Part of a small language model's weights: vocabulary 3653.
Each number is 128 + 24 x the weight over its row's rms, rounded and kept within 0 to 255. Layers, rows and columns count from 0. Numbers have three digits each. The size before them is the row's rms in percent of the matrix's.

# v: layer 13 attention value, 448x448, rms 0.0396, rows 76-90, columns 224-447
# o: layer 13 attention output (transposed), 448x448, rms 0.0387, rows 76-89, columns 224-447
v76 095:099147131137118124129117113122160142109135106108135176140102133160116091111053120121093123118122142104157104133111140144125158167106088106139099154141150132103116175142133111159108142139088110133119106116118078110151126120064143126172116205162140101151139107064152144121156149165076155124155158146134141090152142158170146143107138163136123114141138150123129111143144139109144149107122125141110138138148126165133151123130118161100115099158128122107087123107133153144120099119137131098124102128117143143139151115129139119148136145124133156118143122114155147105107136119149133163133132076132129100122141148162118142087113118131143159117149136132116098158135145106155125074131
o76 098:115144148129129155119154135103133112148117137145126132105155118092144109097174121152131140130099152119109103133144180136152145108153152195114139131127119106137149141127089126096104109139163137114116114195120147149140129121154136145133129135082134138131125126125129082125097126129145107129110125086165106180128125113124137083104128109124144086128045148123116102134138105177095073136134144117154136110131103100165081091095125119151130155116115151135136077157125143120123141117091093133143108121123103133165100119110142127118108120095116133145176121128099161137158138088089082121127130103134073119098111095109179093135100119122097119119105155127127136119124116142119170162151
v77 088:121155122113179165152126138127119134089097115116151110159154164130160143129091132137172139112106113111089159097167145162112145137142104128115139112123133051138130160141105102134155113083151128135126146102130105131140092140151094133106137121152149111147100123095128134107128135152111079111141141110129111148088117117120113134132113133126153128125133104095107119123132105105122130162148150135150104112113138114131154104108171128102090130159106138160142137100144089111139155168126128135183104148112139138109166112135115082144114128131130088098148102107144137129169110123150111081131117138134121127126138115144127140150158110133091147131184111109117122138102111142064075084081
o77 088:103105155159100123131145123115123146128198117142119110114103101103120133150143137137076120155120167102140124133109131111153164110073186168151106136132105097151096143132134172129079155176148123144118083143136131132125138103139147192139118114097114139146190135137132142141124110139109174120165104138192103181158166115124120110124119125105104156121102151109140112102131120138118108115129120128119150113121082171130126121143087120154150101132135101070156113119079120145130120133143097153137132136114130132153091145160159142118142105137154163151130187124138117123092116153123114123158133111090098117135123115115118100103119149096110138144111133133143130122141164131171141140166
v78 075:143126159125100165142100072137185129102133121143133110112117112131120127139139130165148127128095124123102098128114141147142091162119159093123120121157139144113122125128149132128125119115131105200144098172129081107134136120127135116163111128100118117136142132161128117159125115121117112135138114189119157156150146130189142191104123133130136113131163176133114139155117096132139104107169100114108133127114128198144151128105109162131166103135140171100088092075151122102131129133113115147185136098130137143137153146094107189129139098142150168133119105157133121131108145136120146121129140100080124134143108133127148152109123161123181102130110133088095113151111137119096089150140
o78 078:167123107084152141150093207127131132143108128135144155103153107117122100129116083095117134100135130079116135126131115106151180107159113153078178121163135079131115093115126098156106107161113099119159132100109109120120112142121111096114164172099142148110096105117087107092115150155182142139114136095190117130110082142092166119124112150148112113137113126118133137157162137151161162140123148123127147136130081104137136054134122124153111161106116084153158129135133149144111142147141095098103130167122099133110115110168157134135120138144155105153131148109128110141122113127144143146126165094129078127101125115158107089156152117110127122116109141146136133098135099150183138150095
v79 088:123116124127096087133092109103115123081091159156156116147134142152131123136099143131093148151123149058089148124125157136107141131116143095121152135125106125115095139147125083148127112077147105116086112143134141132209113107124087160102156156158092131105112111153163120138147117195120129115130156106138172125113127156128102119144144123096129138134133088132124111123169078132128164126143093142179158166123148101116118146130160175088129121145103143120131134064139135118116127133141137108108104180111132120103088095150152068132122128113149126153122117122114164120123122130128152116107101121168134137129176118116124111112185126137111112113111113133104179087090128146137125139133
o79 087:130130117108138185105171157133137154169157086130124127144141130075147090115155098127128113126149127192156103140150146121182115131163135174124095101124134098176128117126128173125115176171134129152180130170124143104112135156110183178110126117104176133138141108111116153092114103064106132135155109153109091232132158137141140130126107113134127152111135142113132136147111166105122110133111127118114135122135138191139089125158123095143114171130124092126132126161138146149111126100118130157156149124118089140164146143095135119116151134147071138101136173109151143152103103126120071123113129174138106104125099097127101109128103097111141136141143154102174121156134169107091163131090
v80 080:154138139125092136159093085137162101158164164122098147122139106172096133110114118145107119137115126149128100120131184147115108158093119096122129128159154106079128151122157130123161114079106152163152082127095139107166132127117111163152125108156116111141139126127129116135157153148089145139162126114125130108140153118162132101106142160134112126137146135147134131145136144126123122109123103102157111120159133189127162181132106194106142119130113137102118107131134160140125094130127096090150079150108151160137119127136141139122113126095121132125137117114128133101135151123108130128115143127151125127117126148117161135113149080140186055146159125079107115129147126132122113137108
o80 085:105091121096157133107136174102144146151091152148160155099124098081145082091102124105141142152109169102140097149116166099111148133179118202128166090146108134160109125130123107152097145175128133133128137165119113145105133146125154154164133147101163125132098068111112131099074113127131105156102144105083148139114106158135136120107125114152130151111095141138110114152121075154134126125131108123101122114103168112117098057137168106164146123141133139142116117153098144113107125105121097139097140148143127140129122117154164093155142146122061134108120149109116125118106108073114120146126118185140109092106117085147123116122117142113092165131103136146141134131100168115171141122164
v81 086:083133118084089143137122138114124115126094135099141127124158149149112124158097130126149129134099147119113124110139125145111111172162116112143101126105150123137109132176150089149141131090119131136119102134130111105149156115130099125136121164117147149132106116083161107125133133171133128109128144209136128100100151155114117177137109154125122134147121150130133112117159090102136139059137113151082132135162178188118139124130110174118140114131120172112106109159176118146139101145121111086223125135114155148143092088177128172172136115121122149135117095107129132107121113141130121145122125074185118126110159138137127165088105108129118139123096110121108145124086150129085119091102
o81 091:144122141146135169162131179139135147150156124162129123109128093106165094126137115163105156121112166103134112161129116138161132124139161199112144112117127085146144147094146133112067116143137136138125106156120121128132145166106167165129114127088149125140139126138090129115119141118138136149121131099172100147152116108124131135115150102155134116131102155109143118153130154151142081164133121117140146089159082098180121114121127088179124163138116120147155078097132140111115149138134138157130115147119103131163150126143145103129136132156108142169186164162083097143129149094099091135149137104110084125129103103121112067108157135084129130143110124143122113088147150102165140127149
v82 084:086130123117152138127108145191138084129094119100091134117139124112104140101107131121157147157147155165097103139106106177160141174149100132130127123136149144122101068156139122139168124095117164143088128153099119140077140112084123116144120223160113154141053127121158138110133115150160144121159140171140172117092136140138148171105143130119131107135119163090128111108141129112112172116096130151142083106109139198109103110133123153177109138176114153129128121172133144155140120113136105119150113127108141159148145083148128145141126147135164177119112123157135131133134157133144151103111145117115139142120136102127076145095113168081110153092128131136123123130108153102148139114147
o82 093:175144152118124125143102133064127166122164097169136106127122122135142135111131124120121132137104107127159126132136152118096109128134143127127133103130114106125123157146127148142086129144128104114133126107129098124135140178132123138122107075103115109123193138136101121118140143145168106129111116092078091217128099138147131122183126135156128092100125121127131113127113102099128120124161144099112142137127155109150151101099121112118121134104125119112114093100125119135104108105139079145127142146112124112139110141147137104110107132131043131150163173116067161098095131071111111156139099248110090128114148126097142115125159125150130151093114144108122116107129115110108121083124
v83 083:087150106062094091113098115144146124152137140097134124141117117182159138104103116127139125132139163144114094100130126133120124151130109133121087161137147101068151119130140139153138149077107081109100117113140104120129097115127133132131155133104157091114075120168134131094136142138108141129133139151132166122096183134137151180158132146156123131132144149135123099099139095157131132126125150122101127132128110194159137107132111166138160118139130142152132123134145094163116095149146101110181163098158134134102168112176110114155132094138118135121123121111125119110137126163131106129118123073152119124131129140099117121077129149124152095116150088107064139138112123136107133134117
o83 093:166120109147143166149150165126121118139131114148144121094102157116124101120130141135128141155143109087148104143124125121168144120152154195143173120151093044163120139120138123111109087154120164143137119158127131150104160167128131182114117149103108156142159133126104118160114120166150092121116141129213113142120086110120108124110147111141134136134114139128133113130137134131130110118125161106136129104121055112132126059123144085115109132118124102129145133104114150090109162118150094153127127133136087137101120109163130153139138115134157133109197109111104129143152118061118125126131132118096107149141131114125127152110130131112156130148118135165130120136147109105161136112144
v84 081:144120112142116112115130129131119114096127140147125077148162121140133112163192113136089126141136127200121147128140064116145088177144183133116131150107108174154112150110141161123081151147137098139181166109149130131079177138200125115082117119087097146133105154150167094131128069118140131124102081159121137159090132126077119098143144113136116139102104116113181124111109101154118113151149113146083130145125116094146106123132122101148120136109151123149117123102166087135126126156150118137183174097165099125104114127116099156117115092128115137154126114126103105143124140118121103115123119114146135132131092131134133115125147128104157125120075144121122151121158140127140137125126
o84 087:144122131097121128140127162156114136128127116125124155131104138124129185139133139129202134093140113096142139118115096105145108085134088117140137121120147037113135104103139102122188102105088139112098127117138150131156112115095136096137128120149141132131114135136108150137134171119139103121134141128197134094148097101123126163133108117166128100161178153139110196149162169104168145135100127127139129129136060144131121162153137116121113130153139128151160170114169124141134129135130090112119101138116132118123135136108097130150143147151224102105104122147146140142147126179135136122135114149135144177137177137123116132119149135140137133153173098175119099094137082131099106126141
v85 079:127143135140139118134104119120106129148136152133131080140099166125106106123179141124108130146115112158155160118097104104145104173157184136151124141127115117202140151085131172164150163126139145117159163123149170127111146172176136116091131071131144114136168139170110099119136129128135121104120085111123120138111119123092087112149162131108116141092114121102134140095120093131117126139112126136147130146126102089086154121157143100089137129144138100159137130121159143189152148132075142102089174108159094090154126137157122167139121151144101126148145126123127120138100116141122112150141125128143146127138108183130115139141133153149136114133073135117146119090159121107144137119115
o85 091:150110149113147099116172136163113125126144121130114157123138125147127182144138128148140140092151123117109155119116101098131117090128106090144159140108137066086133097113168127114162131128102122167110135108135126137125129111105118105146122133127115118132077143155109151130117166129138108141115135139215155049133118115112117113137104133152147122160170112143161181127112157135104135138121136125109127120146043137129126161139126113133112119105129159124129157107157091093132120139135093109137123136120136117075149128078080104140144126111242116131076097153153130130134146176134163128131107091134132175163147146124139115117141123133139130168138119139095123126131123137107126139161
v86 086:189160127113118066072148150108139126149123112134139144115132133120127111094091166103105121147132143104096112131140159111104128113108110121142115100132134083120099116102085108099087135105159074201122164114123108116146109128099124168139141075154127106153098150103124124138140126136113127155165165090158185133125142124153184128094186118135148124129119112134118153141143126145143175115124098109155157092109151177136156132121144163115153103149112120121106141070118174091119132100182085108171133163153126100077149106127131099091136060137156177115127144109118099142133143109103127105118143117151137119085113153103143123154106134114144118125169128101142171131153109115121107141110
o86 084:105100167114107203161101102133149132140120148172112148129117120101117080103129098127169115130100145141161101140106124143167155095146096167113149101134150096136120142148144136164131104184138145098155094159109111140113137140131135189101124195142139129122113101133160177124096140119112127108130131131145139168094108128146113089129087113078140114097142170113100083128146117112101094123114126116120128182156106121102136103143141106152160152136123112135167117170096116121120135094136100140110096110101135138125114142149175150137133170079095115096121098131114136124130113115134129123144159147112119132162124103155132128116150115110127120144137166194115122138115141098148158125120
v87 092:143128123146115121115168144181100141100169106127126134160084129146110115120170173151073139175120132107098114144108081142125112153139168125132144151135146169117150144104132120136095115162095133097082118127121087101136166142098112127141131135155091156093080126134161145161121108132145149118130154161134120159170103153108139137145163103116085107141083136139103103129126145143109107137146090133119171103113109142118115128143146129146123108135156114118119115093111167155126132126145127104148119158170122149153146127139150149138125078115149136127133142143132095161165129106033167122119130163142124122095116174135118120124138152109179131111086142149151136154157103133119104105109
o87 098:144111123159080173130099127072140130154091121127127164111165159134148113097116091125178117067138123171156101108155119127157140075118084132075116114122152163149122132122124133086124143054155115150131120162135157119143096129129154107112140134145144125159151125114119138106139136137124121131099109089130129168094140102125187121099078147121172075133134112094148128128154135123136149140108188138127106142150142142141139115117121147122118153128132128152128154128148125144134152162119194146123109120118135103124140121092128115141091195151072129118145121119103154131124123122183050113147124077117112142175138081093149129106134117131127100174156148124084151123114109119153156131144
v88 073:129139139136172156122108130141147146128167080135121134114115133106085111111141120148161122116097102112117107133119148121121110118124112140160094129140129131140133188132130147118132125109159072160164162131120103102123066121081106126138128103153173123100119111112129154138108104154105134155142091117121116104166123100157151153121100128136124120116145189131136131121154141120125146117134116112103130111115150096143169127108190153137132092159153183120123138145124077167103128091139089146149129132075119125099167124103119103091126120117149103121152137136143161137161115105190079138141154125128126109123095117130120146087125177137115098120160140087104115196175156125076090139100
o88 080:095141132130115115138161144112128153123113152149128156096113094117107122133101128150072143133118109121114141096118129154183186126124168155106132165105119106130125122166119118177143110164096140113100127106156120150136133137131120165109109165110120123143168126101153112101138163172111124147131148130225100124125141115099087106115122144128119109153098134127140126140146123170139119145134145099137152132111071149104125117133094099127124134153143084130139105142096147096136119161123056128102095109142137144143102119142151146156141119093192140117153071085135116125152102153106102108113141047146095142134115108118152106141109121092122150132121143149090121109097102176168143153133
v89 075:153131145123116063127113139142175136146145148102103149122123108150097111103104123138127145138129120103148102179138113107110142173100112124131105134112142114099132161110121128136101114097124094137146094119122148098095141138081139135158140112128149117135152116177099097136154150131102174112144136082131144103166154119162134137107145132109108147143170143134112143137128173128133109136078092091109163128120147138118111147132136160151126080162123147116097127150119150124110112098114106104113120120093150129150122135125154119104134102137163111137120120140137151139095106127129137135146143082137109129134149140132132142154126144127125075136132100120088114142127186111136129170136
o89 080:111119097149154176143154131095131065173115146161136145112109110104149112063090111124104109121112117175119140092121108152136138126169119187137152132120120095152149110136107122131147124165118158119122144138127120167171126118127139143081116141149114122119125161088135124102112127167141079161093137150123121174094142134134113107103138092153134148145091116135135106132126075136121125129138183106108125103124149077111137098118163095093122184145135146169166116116094153101142120138092042116097137116122122119121133108121128135144137155072130142093180126118084166114153118068111133125109097162154146129133103107102149105145100128154139136124100123129105129147112081146134135153129
v90 099:138134131144142142111129160121150181151104109141170151121148115098115127135166107141105129122144117110092108110161105148126171075097122158129112113074153102154129101141137119133108122142122092172102160097157096142116121120125104162117099126104159096144121134111101133164099178099139070107122145121105104150137129087113113113113123111132122105132136132111086147141117132134164104158139122109118191117120129094151152105136158099116145159126121134128113128121109180117158161103167128157131116122169129132091125137045141121153122139132151117104134144170116103151158131119051148106156161161114165140089133179123129127183100110144154117080145131160122124117105101134120115102105